Part of a small language model's weights: vocabulary 3932, a variant of SOAP for these matrices.
Each number is 128 + 32 x the weight over its row's rms, rounded and kept within 0 to 255. Layers, rows and columns count from 0. Numbers have three digits each. The size before them is the row's rms in percent of the matrix's.

# gate: layer 3 MLP gate, 448x160, rms 0.272, rows 358-404, columns 80-119
# up: layer 3 MLP up, 448x160, rms 0.265, rows 358-404, columns 80-119
# down: layer 3 MLP down (transposed), 448x160, rms 0.238, rows 358-403, columns 80-119
gate358 104:129169068131082140136141137108117103153050130143099061117122124125214111084149099183183157114169133120137150146170109112
up358 102:152121117107137162205157104092131147124140107132118122120108213099111107147091135114194106096109104125133152120058074129
down358 105:125176179113142132096087128138129127145153109087135120083111133124124144121086115145130098081158127119116187116121110151
gate359 096:127105154134123130123122166085113183121127113129139073123127149109167142131180125168134066091153122131165093117176138086
up359 095:140139158120085121090063165076117177114137127151114125131130141135101125085168098140115113131109100087153062177138060056
down359 100:097119171157109100157147145103084081101113124122139171125153158138110094184107153144195095173126169101102083045116102144
gate360 095:122144099060148151103107131142139118181085086138111116117129198118101145147122057073128122164106126173135151090089145128
up360 103:149160133146122122110164092098154176142088166162096045152160136121175181142148132122120124145110149127172115179120091159
down360 099:089099111136126099159141120115097104133122181088187206144154104138141118107106152110134116136152120119108069172181109117
gate361 096:112126090179137166146198112051115132125125087121119104106116137144176043103116126138128139112168123110109145166160136142
up361 109:175119074104071100131104101117136095125076172110136135134138147063109131088174085119125140106119132127131177129078108153
down361 105:113111186113154098153137104136070121166157175112099137138111189191117144121086071177124126171127183125128167183062101101
gate362 111:165124111135099116096121132108146136160201099092068097184091126133115145141072121082164121105123104162145118115167101117
up362 110:099118113187103185100104028118090133160130126143127171138173186109110109152144129116056132102105151078137144143148197120
down362 103:181166136113143096163063082149077128187134104137191157040202187128100087066155135153113137149135167147123117131135130105
gate363 097:140162168112083131126095095114108076111119084161152133110091153152125170139190159098174150121099128162062133116120132109
up363 096:128179103169075121126142137089095105154092083165108116110102148160157140142195123166105154125095121109068057133127166102
down363 105:162088123120133105163134141112142114117118149132208174137144152145120156113134109109121162137096106126134147098139128148
gate364 095:128158133110178076137123153149101103099076159103140130126120141141129074149101096043164184121109133183108146093105105135
up364 100:143092138116120100100114118084178138202094141095086123146173095132138114118134154096149134111086154060095148142101110089
down364 098:103129163107160149118146053135110121115130168123162089114149147101125191165132068185101144168165082070125118187127136113
gate365 100:121120140174091107108115145074118149105126172137132096092122183150096166056067108094145128145070101173159091175112090105
up365 096:172102167109135147157087146221146103144128059097158124149108165124148108136165103133145072132153146101117181072156141126
down365 097:116228200105152073131100131138066100148095117181118129157138132131157174129097107126105132139155132143145101123133112127
gate366 102:135121144152110135100176094186017061187130129059124099133138111146166106152096087082113129147115158093098114112126110169
up366 096:152126105140088058158173137054154121088143147153128167121166160102116068128131079208113097094090145079127076149074095193
down366 101:129092142116157109144157136118135086144128130161173093103122126164151099158163102071133077109145130167151172097135134140
gate367 107:153114107154173126164148140075066112117159087107189105138118139105116081114148151115174117152179101181099102206066154124
up367 107:098088120103086190099140116132142146133127142150101084098173136125185166140062149144166137070109214089194150111106108147
down367 107:134120153155191109141103149171120126118108123113139121149123144118131083081131118108148182100128086172115107072122161074
gate368 098:130140096118146133120085134059077162147103042134148114123113187142081182091118124170192050119026128172075132047161191066
up368 098:150141114107124119186105093108102140134070113131133151127146208111095136119116070163134110075103108171086141088177186131
down368 099:123155171068074206080146188156148123160105179115190132116133094172136095112131153149106149145133136120154123120129189157
gate369 099:099135139182165086034111136130124075113111156124152109127145139079152097099135150099071138106135120131089103099123113157
up369 098:151146185147180179134099122138161102112076105129115053134108106146109100097078129087125138103134114121150172080161144118
down369 095:117113161052150131145141130125171131124091125164114061131171106162108125139115140133200131117127157100145111152124117059
gate370 095:144157124146159110161173080110090087091134064102151097178104145067097163104140156159129094114144094132130097133094132141
up370 105:166162183131109113083170115102114096076145119157139108144115087088144171173120188115151176189141113155141189151143130151
down370 107:142190159163129107125134073131094183125182105117107067092171161137151170101129086064216120078090103098136096097169101140
gate371 112:108156169182175132180138115187149143181133158130138123118102145125114200118130141118138118114176105093175083147087169084
up371 114:094103121130149075120076173170130123090085149122095187109064137097164125119164154103119074094099133103113133123156070140
down371 104:133129092072151108138122116131111154191197126106163124155171070142150045150143092088099143170114096127115115133103213147
gate372 093:047138139145116147143140146098124149112084156166187132121122108168107116152130128130094146168174084123148142180186084128
up372 097:100093150099115132106209130061179153177079069109139112160100078143153069165190091091088138156175117081138103193193132116
down372 099:136076124146091119116186142130179102097106115084126128122073115096109134128165153090165134118172122103083153163131139128
gate373 089:099080129159102163137160186141116142152079096148158108131101118084097088079103082129149133086146073143090147122094153154
up373 098:126129063104150123132038125164109111069107131089134113158158122096161099130170117134140104092169108100078186134117137111
down373 110:148071160163113194162156085111176158090117137072131180088097089147109138098088146151064146168119110130124180088167121125
gate374 089:092120105073121098183136060156153119161081113164074136178155120087178095139147156137137150106152127139132140165148146159
up374 095:120130116094149116159128097135133166186127096137119146164151135168138120146145159147132150108120161120060093115130124174
down374 095:133195191144103097145111110171122140131105104170100158082118077130087133128140137144111096149089138132124133129125140167
gate375 100:130144123118151072100107150114108188164111187120154086103109153084114066190130120069115171167159148122100185156075135083
up375 104:115148103107146187135147190103141118073094101118108089179144154121089129169151088112116090155158105133140138135214109165
down375 099:154147177136086092123127142123174124149185117082131145079133104083125149068109146095137170146106155113129110108058126113
gate376 111:133129115157174109097151062077077064098130103139148134123104109149160075162094147114083120092130143115131132106153132121
up376 108:092085100133141167092085091098132095131123116077113117146183139173146114145122119156142120069090116135156072127213136125
down376 104:075159193050132175142143118095136114133190106167150074086109170145123113119083096106084099142125121059109139132153128056
gate377 114:141187126102140115111162134133072087117099113117145118116137130178070163085134128154116122093133076122089126144100111125
up377 107:101124121117104093160077132133145113122160112116162104134161143154160131104115135185162131111133149131173155142108096114
down377 103:149191082124108172142148126123154105101146123088127118202185184141121143130131115136107073098112121110119113144125134119
gate378 090:118165102143157082140201029106126129095147101156154160101155132157124119132155142190158149164091106074138171142169202144
up378 091:131100122103166085120148118102109057191179094115177208139107088129146130132123117121180122191111108118104112208101128125
down378 097:141178156084120160174190121157194154133142145151200171115115091071125158140078132131127171126090135135143138122158128074
gate379 099:132114159157176075203087146141124128111132159136136089078133125123158137065085102136091155093147118120081196126125087140
up379 098:176096101174095159115119080064160112140124072146141103193143099103160104097136154097153102121118119138145075110178177130
down379 099:173109160162092118066174104210145145198135084126131206077139161107086127168134139209105153128088159134103078139155124065
gate380 101:140126137169139111106090149119132154139171053101108127105076129082199092118157123142127145156138148114106148159165152102
up380 105:139156163129094154058168094200149151142068138114133100139117092203124164121183143117138099094157110099117083147167158171
down380 106:173111066126087126121087139096133114150190104103114229126172100149215166113119124144102078110069171169159124093088181114
gate381 101:131196080074149123142108147179122096227142135142137139149202098127149124132132165081160122154126153100140090135157164135
up381 097:162146107084151142104146125168119133136113106101148139226222079141131095134121156102167128172115101105138144116154153120
down381 102:134133179104169205115119123071097078134143099115142147160159111112160137109129112120141113107182168137122109114118098117
gate382 090:166099132136159126061111132114089109151095145147145084174109092153110134120152167143104128163113108162118096181140048161
up382 099:087112113144147151100198154168127137183112121114110138154124125165185161116174131119142109112100084095151080182124112149
down382 104:111126144078084185156100134085154130075128140140148146106138145124136107152145135125114147113117075159161103053135164116
gate383 093:138126094083192115035126104163213146092138167144167176119105093192096154165157163137083164152134113089180139138142162113
up383 095:130200108197155128124156144153115104098070119159093117080138125185121129071086112109101101155133160156128125158106077108
down383 105:103150105168139145179170161176085173141111135093150136140136104114118162121109103132150099108149182144110158131096125115
gate384 095:114129108182135139109118110087177158065187143151153138114076158110146179128169158095095077096135095086210101138119150091
up384 089:080128100107099119131231115135126113136126128186158128155181089133107117107098121114136172143108121138164153125172142107
down384 089:147120100075125153127218121154149117147149103099144086140174160168148130081164100153184134100094143164140133184153188096
gate385 096:130137154151133124184139151101125134142153063183152094077110110105130125153136117165202138107130138149146139114187110089
up385 097:098153095150144088081089080155099149098141179094134136162092170157158123177168083051163125140070119114114097065098211187
down385 099:160124158119089185169181141057151106163139124105160083167088142107125126133116112193068159114184112139170104160112121114
gate386 109:122151082176110116123149134122173146058111094142126081190126098113166147118133178110138180094102105164141094112137134167
up386 114:121105172088131172107110112230141133214159149229138183132126099177135138104144179140145138084136077145097041162101103187
down386 105:174137069144103138202185105078144095143150101116180168194140117112121085080094144105096145135121083085124073090141145155
gate387 110:156136116108086098124170114036183120179123139117123136158113144129084129203114101134130132126169140109121131094161121169
up387 107:080041158194085174155116147160141159085115166168152142155096209117153120107088128152124112148112124166141116132110170094
down387 107:107150144131122133117095043130143153117134148144167113186104155076164118145174127154131106156095144111137154114095104121
gate388 101:087117142145169098148091135125115160084171156115164122161135113098134112060147153141137209173097117126144111205174143141
up388 104:135196082121160120143149126109165130090095169133075125099125131119108102116095101168110126112094105147198153102093136125
down388 101:088142105155116150148157080125142136184124142187148111158101066099094135133123166107156163099159133112167192038093139131
gate389 116:151168127114144137169118155130128130113124064105107165099114140120154135136104155130146091072082135167138084102147169113
up389 112:130141085069135114164100092141120132112119079157170136162123157110088055125146098100114113138134095160133110142125174162
down389 098:100153146147105065155054125136091148152143137096096142155149087114147105154090131104155171150186177110129124089112150134
gate390 098:107102095102090232162108115149165177121170143144108122134129120093106156140123138147126085164141153072138093147101148125
up390 103:139105126088059175157141110166148089138089130078108163132119131106137138109145068139136130155172128143089142120139125147
down390 106:092130130172138138085132134139073147152147133131099126106112114145146103037108163111112133132112139131147113122112063162
gate391 104:110154098116196128156082113168160111162147129122151132132189101072165192096148101131137074116141143142108142069142060117
up391 105:130187126104140122154111084095141158104089094171109120165128099105119179099130131104105106127119153137162175119146067124
down391 098:111117128107150120103143177155111181153182119099155151141080119161177146154110158104119117114103112106130159070148090071
gate392 098:131148098166114173138159085099186137108152160142132073125119086134088121120141105170128142119149129107088193106104178097
up392 102:129089121168131143115136132161084110150095138119116110116105139083124128133138091193147124155138153181131096158132079137
down392 096:084119137102110122073144157170192168103139053089135087149111142126120127114136124159135096096113084182192094184106107154
gate393 100:193136100139172137106157071147114122119146130109148124113069110167140147127163131143120142102172143095126166122160109164
up393 102:108116185118113122090094064146107065131099124181146126140102148122169199139135147149162149155122101158159138132188100159
down393 105:144126110173113141156109110174113103171125127164084166133151123125197136161109130117136155160088073107143107141101129129
gate394 106:172142157124163152110124153148126141142129146194037128122110131129103163130187082086121148135130100131149145149205140131
up394 104:136093106130123112173142100091087094112153099135162147179170221127121164091098156152085114104122176128089092116111145142
down394 098:135122139085140099097113182106114132149124109085127103149089187165139070128128149151173097076107099149159146081148089121
gate395 100:128128147147121137086114101078165102136115108085147132190087169180185156130130129101113149120129126083114149199129090128
up395 090:169112155110116135151106099120073079123125098047120115156151175158097182126056110153176128106104121089112162149139103143
down395 095:207128110111122122127109107119134092115141101156131163111121093104123086124087164172069142093115122165142112127138101135
gate396 101:116067125122094177042149126112144133116101172110157085168055155119166107181162047094183122104133117134083149154104070139
up396 095:183198151090158159189094127145134120198183117146080109099179113109113169097087152136106103157083163051145131130167149136
down396 098:173105126083169141054127126053132168165193174081150134157218170081125085135155139081119140146145150092116089169081176117
gate397 096:168174111109117136080104102090186182142094156125130104101116120148131189147116173153129105115060151121081118146119136091
up397 093:079084149127148078155163190182111122127114115096151123090099159142179095105147146076142105102177086140145143119087128132
down397 103:126063091117109064178151093159133139100099085147117135128143125121086112122157102156146195188178069073151121156137111162
gate398 117:118126142158097115079130140126162111165126138111142116145156188133131149125146114144116157134170150147103071105130192149
up398 116:135119142160113089199156135133096126063206149138149095139124112120175129170103169119144107122088097133186124109138122122
down398 102:107150112179105085123101148126112121133111117103111163123073116099176106104140173141071079157123104086132125155107098137
gate399 095:139126096135152132149124148083153119124162166152097145083092104190177150135153158192114171115148117133118102157105193183
up399 100:130096115125152120079137098085106114092123108165168152093130127145098139141151180136094175135140100167134162165117163198
down399 094:108120084119140121140109119159151193108119139169064156128112215109117181176132093105144079156127122139169200159103140174
gate400 102:123152132097133116078116176122098172159058089165104069139094155099077140152139080078078124120125112127122197063105103061
up400 116:162184139138077159134048147102146122125114091120143124140132196148148097163162113162110017166129165099117143143136140141
down400 108:110101104131133136125109129069132106122156171090064169060134113124159134074111100088115112169144114183119142078058040119
gate401 102:119098123114113219219102116117121127120097140073145126160145113091114183147125193098149133140112101104075148144109130151
up401 106:118153128093134104149164109100066102130132124182157172092166175125153102144137109205154142125079099177165104147147101170
down401 100:155103110075106081109129099128057145101134109112142223145058163086094103070151130137107135125118183104084102063113080151
gate402 110:106138134173176157117152160162129141134183148123090201136106145163114096093136124105139117182116136092101120134130076098
up402 106:127132145147147122082119136129121094143124130061089133081095180162139134152096157184175101127132082144211092165135149084
down402 102:107115137133099140186117125093115148104158102119119095104093113157114224163173134128163111203090171112099167142101136162
gate403 109:110156166140148087107095109142154145128137100132185137121174147086130108107079116123161163111143104157170113139131189160
up403 111:146139163129179090088082139113149122120148106115162113122157144112124124142118086155106151072153155133166115121118166210
down403 100:115110090097107097171105154216156172134123078140099174126141088158088103096134098096134172106170113159177114074100076127
gate404 097:157177107113115094127166157177119144116167130128153089113163161141089164086121110095111090156156104167131119108136210150
up404 097:123062170155126178123138062097117140160121108147137167143052063119166161117082150138128136130066143137164071187130051100